config.toml
num_key_value_heads = 4
vocab_size = 17766
norm = "layernorm"
norm_eps = 1e-05
qk_norm = false
parallel_block = true
init_std_down = 0.00214
optimizer = "soap_variant"
learning_rate = 0.00225
lr_mult_qkv = 0.5
lr_head = 0.00949
warmup_steps = 200
batch_tokens = 65536
Each number is 128 + 32 x the weight over its row's rms, rounded and kept within 0 to 255. Layers, rows and columns count from 0. The size above them is the row's rms in percent of the matrix's.

# layer 12 MLP down (transposed), 1920x384, rms 0.0725, rows 118-142, columns 256-319
size [ 96  98 110 106 102 117  98  90 109  95 111 104 101 105 100  94  95  95 100 113  87 102  97 100 103]
[[ 76  99 145 141 171 158 117 130 141 105 123  87 150  93 172  89 155 105 104 121 110  84 161 160 157  95 151 164 123  93 120 140 170  99 139 101 114 141 122 132 147 194 148 148  87  81 140 157  97  93 167 112 125 115  58  91 118 183 141 173 135  91 155 172]
 [101 141 112 127 134  87 154 117 114  95  90 105 163 189 124 149 138 124 131 120  91 157 138  93 122 153 110 141 103 122 113 132 129 168 167  71 128 117 132 120 169  95  83  29 153 141 139 129 142 175 184 141 115 110 100 113 122 126  75 135 152  69 134 113]
 [151 145 128 115 149 129 154 166 108 125 103 130 172 128  69 125 152 127 152 104  97  74  95 106 112 106 139  86 149 124 143 158 192 111 108  97  94  87 166  91 164 161 139 215 123 114 165 116 145 125 132 144 113  98 132 114 146 130 139 114 149 158 135 121]
 [103 117 135 131 146 139 173 147 105 128 126 110 157 146 103 179 122 160 151  73 108 129  91 109 133 148 134 145 143 113 130 119 171  69  73  86  87 118 142 184 130 188 148 161 145  93  90 152 143  63 108 117  62 196 109 110 146 103  93 192 144 158 142 154]
 [122 142  96  45 111 123 123  83 137 143 147 117 125 212 153 109  96  82 154  99 157  80 135 141 106  94 118 128 132 155 178 101 155 145 111 107 151 145 142 145 146 167 135 131 149  74 137  79 144 114 116 166  60 122 192 130 180  96 107  75 121  48 138 134]
 [117  95 174 119  91 160 100 130 117 127 144 115  88 140  48 136 136 140 122  91 135 159 185 118 136 119 156 114  79 100 126 122 151 123  96 145 141 149  68 129 134 174 146 122 140 154 159 160 147 136 124 167 119 111 116  98 145 101 131 115 136 116 128 119]
 [172 165 135  97 140 125 122 137  79 157 110 173 159 139 138 128  64 102 130 101 131 138 149 136  96 140 101 137 113  85  85 142  81  82  96 159 137 155  94 112  84 136 138  83 191 120  98 157 113 118 128 163 140 146  84 173 129 113 113 131 161 143 129 113]
 [115 168 110 162 135 150 171 123 167 153  86 115 131 112 123  85 155 156 152 143 100  92 129 154 156 115 118  94 110 169 138 127  99  74 126 155 171 130 156 149 148 122 116 178 145  91 175 138 118 144 118 125 174  83 144 161 170 136  95 133 156 122 132 168]
 [105 175 139  93 161 161 112 100 109  69 135 150 137 151 149 111 128 173  94  77 121 108  89 109 175 132  63  85 102 150  88 110 135 109 128 101 132 202  69 144 174 141 115 100 111  62 140 142 119 155 137 132 109 134 154 125 128 141 106  89 158 135 165 135]
 [102 177  96 112 110 153 119  89 141 127 110 104 103 165 150 132 146 126 106 158 148 137 121 105 134 167 120 113 108 129 136 127  98 124 102 117  99 176 166  68  85 165  46   0 138  79 163 128 114 140 137 142  64 133  98 110 169  90 149  98 151 121 122 141]
 [102 144 171 137 133 104 184 103  89 104 167 104 125  89 114  83  90 107 108 151 149 111 125 184 138 136 141 153  72  83 134 181 117 116 167 164  81 117 109  92 135 109 109  88 102 132 171 165 107  87 166  35 153  92 113 122 164 130 140 151 130  70 131 109]
 [ 92 103 175  81 148 160  89  93  84  75 151 107 160 132 182 107  63 134  95 156 118 161 139  96 113 186 148 152  97  75 125 132 121 106 143 137 139 183 104 121 133 195 139 211 122 166 133 112 119 124 123 120 167 123  81 165 162 175 159 119  79  56 240 148]
 [118 131 151 121 153 151 148 121 110 164 139 136 152  97 132 132  88 105 109 140 133 115 132 156  89 184 128 111  87 145 134 166  97 125  96 165 160 108 103 127 154 121 109 103 143 131 127 140 166 113 175 126 161 117 151 127 129 122 155 102 126 139 124 190]
 [148 139 163  89 158  89 196  63 111 141  85 120 132 148 155 133 122 131 127 142 119 189 139 111 125  88 147  76 168 121 159 171 125 165 114 145 102 123  80 128 156 108 149 123  82 135 135 123 156 164 150 134 182  87  99 113 176 142 131 116 162 110 144 148]
 [111 178 106 170 142 105 117 150  99 139 136 122  95 122 131  74  79 119 164 114 154 153 171 132 148 120  86 153 168 103 143 105  79 170 151 130 115  91 153 122 169 151 147   2 122 143 122 135  90 111 207 130 122 125  55  92 145 141 136 103  95 107 132 157]
 [167 154 146 167  68 128 187  93 111 121  88  84 131 139 206 156 168 131 131 105 144  87 133 127 135 137 110 103 133  88 109 100 145 129 135  96 151 140 130 130 181  80 133  56 111 176 144 151 163 152 138 120 134 176 124  99 156 123 112 111  59 112  52 155]
 [119  73 141 108 118 142 161 143 195 128  90 153 133 166 152 135 153 167 198 170 137 142 100 170  90 107 128  37 151 156 118 162 164  90 149 157  96 172 180 157  80 155  97   0 128 172 130  70 156 146 113 174  18 138 111 111 127 162 127 131 170 111 148 108]
 [144 152 101 184 130 112  59 159 169 110 127 185 127  91 146 144 163 141 150 170  94 115 144  75 110 146 118 149 123 119  63 145 132 166 150  89 122 117 106 169 108 114 121  38 133 151 175 157 114 199 115 121 126 121 127 100 156 106 166 107 159  94 120 102]
 [178 151  88 183 143 106 119 149 140 121  78  79 195 103 131  87 172 147 131  82 129 141 105  84 148  93 155 110  83  59 182  94  96  85  30 169 168 124 120 101  97 114 102 138  94 170  82 122 101 121 105  98  76 127 105 103  71 105 103  79 174  84 122 135]
 [ 67 106 211  95 123  89 146  71 158 108 144 174 149  78 156 141 156 108 110  95 122 122 160 169 132 140 158 146  76 110 113 157 119 163 134 102  92 120 118 174  69 118 101 116 147 142 103 155 128 160 139 186 110 104 154 154 155 163  49  93  96 174 188 110]
 [130 143 183 155 124 139 139 173  90 101 120 127 131 139 154 148 167 118  96 142 133 163 134 162 133 149 118 154 131 144  99 137  72  98 143 164 177 130 141  78 182 139 123 101 189 158  70 109 168 131 106 110 135 135 129 100  78 125 111 125 123 118 123 156]
 [113 157 129  88 127 114  97 162 110 164  96 108 114 168 147 105 140 125  83  99 125 163 185 159  94 183 105  78  58 118 134 145 167 133 134 129 160  76  75 114 100 155 142 164  87 105 139 151 128  92 138 154 132 106 161 127 142  86 136 109 119 129 138 110]
 [141  81 122  96 107 127  79 173 136  84 106 129 133 174 151  82 136 115 152 152 133 140 146  77  94 119  59 136  91 177 202 110 134  90 181 129 126 172 107 123 191 104 151 191 101  78 129 127 104 120 132 107 119 152 127 147 149 105 131 159 116 178 138 167]
 [ 88  72 148 131 128 191 148  93 143  98 123 141 114  77  91 110 179 165 110 204 205 178 147 163 146 193 146 124 141 212  80  81  94 126 173 188 104  86 104 112 167 123 119 121 140  81 169 110 100  87 171 149 166 131 118 172 140 107 162 137 115 153 153  93]
 [121 110 146 114  83 150 163  90 137  98 145 135  92  59 215 191 108 106 118  86 172 147 147  95 119 104 121 109  68 106  97 143 172 171 152 157 158 124 140 133 136 147 192 124 150 161 106  80 164 111 128 144 161 127  59 131 137  88 103 126 172 127 105  80]]
# layer 12 MLP up, 1920x384, rms 0.0739, rows 119-142, columns 256-319
size [100 109 108 100 115 100  93 107  88 112 112 104 105  98  95  89 101  93 110  84 104 101 100 107]
[[ 87 104 137 140 116  84 117  95 109 121   0  95 133 160 130  78 156 105 152 191 179 115 169 107  85 122 151 137 116 104 126  99 136 117 149 140 193 175 119 137 125 205  96 171 146 153 157  76 160 165  81 169 153 154 134 121 162 179 140 133  96  98 137 180]
 [168  89 117 134  84 143 126 146 174 174 138 102 120 155 107 149 115 107 201 170 119 180 159 109 100 142 109 111 117  72 106 171  98 105 171 127 135 137 136 155 132 126  82  99  90  83 156 139 117  91 108 160 148 153 135 106 100 148  91 107 116 108 134 207]
 [129  89 121 131  71 166 105 162 101 111 185 121  94 148  82  78 156 135 128 134 149  71 146  85 125 162 128 199 104 134 179  58  67 113 177 158 153 103 130  77 159 145 130 159  84 117 162 151 110 124 148 145 124 156 166 105 155  63 157 175 147 113  92 144]
 [129 157 143  99 135 124 101  99 112 144 135  79 119 130 106 108 116 146 126 105  83  97 110 190 115  61 159 118  83 118 160 127  79 106 147 116 155 103 141  56  94 138  85 131 114  50  68 110 165 109 125 130 152  80 168 140 190 137  97 128 150 144  97 135]
 [142 118 174 143 140 169 122 126  64 122 128 122 125  96  84 114 177 103 122  91 162 144 109 125 128 140 109 136  90 120 143 132 126 127  92 121 151 101 180  58 151 124 118 136  95 168  91  52 103 119 131 160 115 109 125 163 190 184  90  97 153 145  77 157]
 [124 141 137 165  90  99 120  79 174 150 129 104  80 110 148 138  87 108  93 109 119 178 177 126  87 136 105 129  81 113  76 111  87 153 134  88  92  85  98 153 150 161 149 155  81 201 110 110 100 147 118 177 169  86  87 119  79 110 125 107 117 121 126 191]
 [115  96 112 126 165  74  89  81 120 142 157 198 113 150 138  59 113 102 134 127  98  98 130 143 132 121 128 161 140  53  92  89  93 169 167 101  81 140 196 133  92  92 126 109  97 183  78  78 118 143 112  59 155 107 104 122 156 110  94 104  94 149 166 122]
 [106 130 103 125 187 153 140 144 148 127  73 147 158 105 157  68 138 117  87 121 113 122  70 114 112 121 140 160 141 148 183 163 162 190 175 139  83 126 163 137 149 133 127 115 125 138 168 134  90 149 181 115 168 106 156 117 119 178 131 106 159  96  62 169]
 [159  46 147 154  93 120 131 159 153  99 171  69 146 154  70 147  16 155 101  93 151 115  84 117 141 154  89 151 107 164  80 110 178 122 186  98  81 142 186 159  83 170 177  97 123  98 154 134  67 171  75 161 111 134 182 125  97  89 159 197  87 130 155  72]
 [ 97 186 156 140  98  70 201  97 132 113 135 173 107 163 147  79 126 109 141 150 144 133 109 114 171 168 126  67  86 158 117  87  85 153 176 153 124 115  72  96 117  97 116 171 151 118 174 117 110  83 179 114 142 153 154  89 182  73 100 145 116  86 166 129]
 [ 86 134  83  99 110 102 164 115 124  89  84 121  98  82 182 131 137 115 117 147 125 173 113 179  83 103 152 119  45 103 186 132  99 130 111  84 143 144 119  75 134 120 109 113 146 121 125 131  68 145 111 141 152 164 102 158  93 163 118 106 152 155 127 118]
 [144 156 134 134 112 128 129 127  75 121  89  73 104 158 120  92 116 156 105 128 118 213 123  88 137  92 125  68 148 102 114 124 181 160  97 156 164 126 161 186 140  96 136 123 123 148  85 103 141 132 121 121 155 110 135 123 141 148  91 144  84 124 130 177]
 [104 134 159 111 163  78 155 140 117 113 118 117 119 133 145 112  94 166 178 141 176  95 116  98 127 151 146 109 142  88 128 167 112 110 112 114 110 119 133  99  84 127  94  85 145 200 158 138 114 169 167 128 122  89 136 126 112 171  69 115 176 116 114  97]
 [ 98  67 173 157 144  61 110 161 162 143  85 122 137 166 128 107  97 129 113 162 140 108 117 147 129 121  97 110 178 140 145 113 143 186 115 121 106 138  94 135 127 178 150 119 127 133 105 138  93 127 167 142  99 150 124 134 164 175 152 124  79 112 137 164]
 [134 153 119 140 109 120  83 168 118 122 172 154 122 142  97 190 139 173 157 116 142 165 122 160 168  83 144 153  99 138  97 132 113 152 167 122 129 104 146 103 172 181 114 108 143 178 142 135 124 140 114 112  73 126 102 114  70  97 127 168  98 101 137 109]
 [ 94 118 183 116 158  95 112 140 131 125 148  83 155 150  80 119 115 133  72 171 123 183 154 167 140 130 135 166  91 123 162 140 188 121 104 126 141 130 113 142 120 111 130 140  92 196 121 153 161 132 112 151  64  82  77 168 141 116 140 127  96 100  85  79]
 [ 96 109 106 124 168 152 136  99  99 126 126 114 115 124 117 121 144 160 109  96 173 109 115 161  62 135 167  98 171 118 150  95 140  91 158 124  74 115  76 168 151 155  93 125 142  93 105  89 127 135 130  99 129  68 127 134  96  96 145  81 104 147 158 157]
 [166 102 167 175 161  81 140 154 150 135 151 103 174 139 138  92 104 142  85 162 156 135 117 164  92 167 102  95 111 107 138  89 122 157 163 136 126 110  66 169 143 149 179 126 120 132 149 144  99 170 111 116 101 116 170  95 137 146 119 106  78 182 159  74]
 [136  69 143  77 102 156 113 133 175 112 164 105 103 125 106  79 141 115  85 158 153  46 153  89 151 182 190  91 143 140 140  95 155 157 125 116  84 150 146 180  88 148  94 121 183 152 179 111 133 151 136  85 154 116 194 109 151 102 152  84 156 196 179 134]
 [127 100 131 118 106 126 113 105  94 100 158 119 134 107 139 144  95 136 126  91 109 146 115 178 150 104  93 116  86  52 110 123 233 126 153 137 130  67 103 115 158 113 165 146 115 135 119 171  95 173 135 182 164 101  79 215 179 125 146 102  88 122 126  91]
 [154 124 158 114 134 140 125 173 172 107 155 118 144  75 158 146 164  59 147 142  86 114  87 118 132 162 182  69 107 105 153 116 168 131 133  68 156 138 131 157 132 115 127 141 161 146 140 181  87 121 163 123 114 192 137 138 134 113 128 106  89  53 158 116]
 [100 103 183  88 151 152 128  70 144 154 150  97 121 148 110 116 117 124 122 145 102  67 133 146  97 156 148 121 122  91  92 143 101 183 106  53  62 156 171 109 173 109 138 206  72 109 141 142 125  69 142 165 144  87 142 110 177 169  68 172 106 116 176 103]
 [126 137 178 100 130 168 112  80  92 153 158 103 112 107 115 113 177 144 150 126  87 138 128 161  99 140 159 163 123 150 129  76  78 153 164 134 126 140 122  44  92  87 134  78 128  93  69 159  95 141 139 122 113  87 172 166 148 110 125 100 161  89 128 123]
 [101 132 200 225  89 176 109 172 128 193 167 128  94 146 156 127 148 102 112 139 134 170 111  68 149  61 131  88 124 108  97 150 129 138  94 119 207 133 105  98  99 139 138 112 142 160  75 162 141 136 162  88 148  92  90 138  93 130 159 142 113 103 176 134]]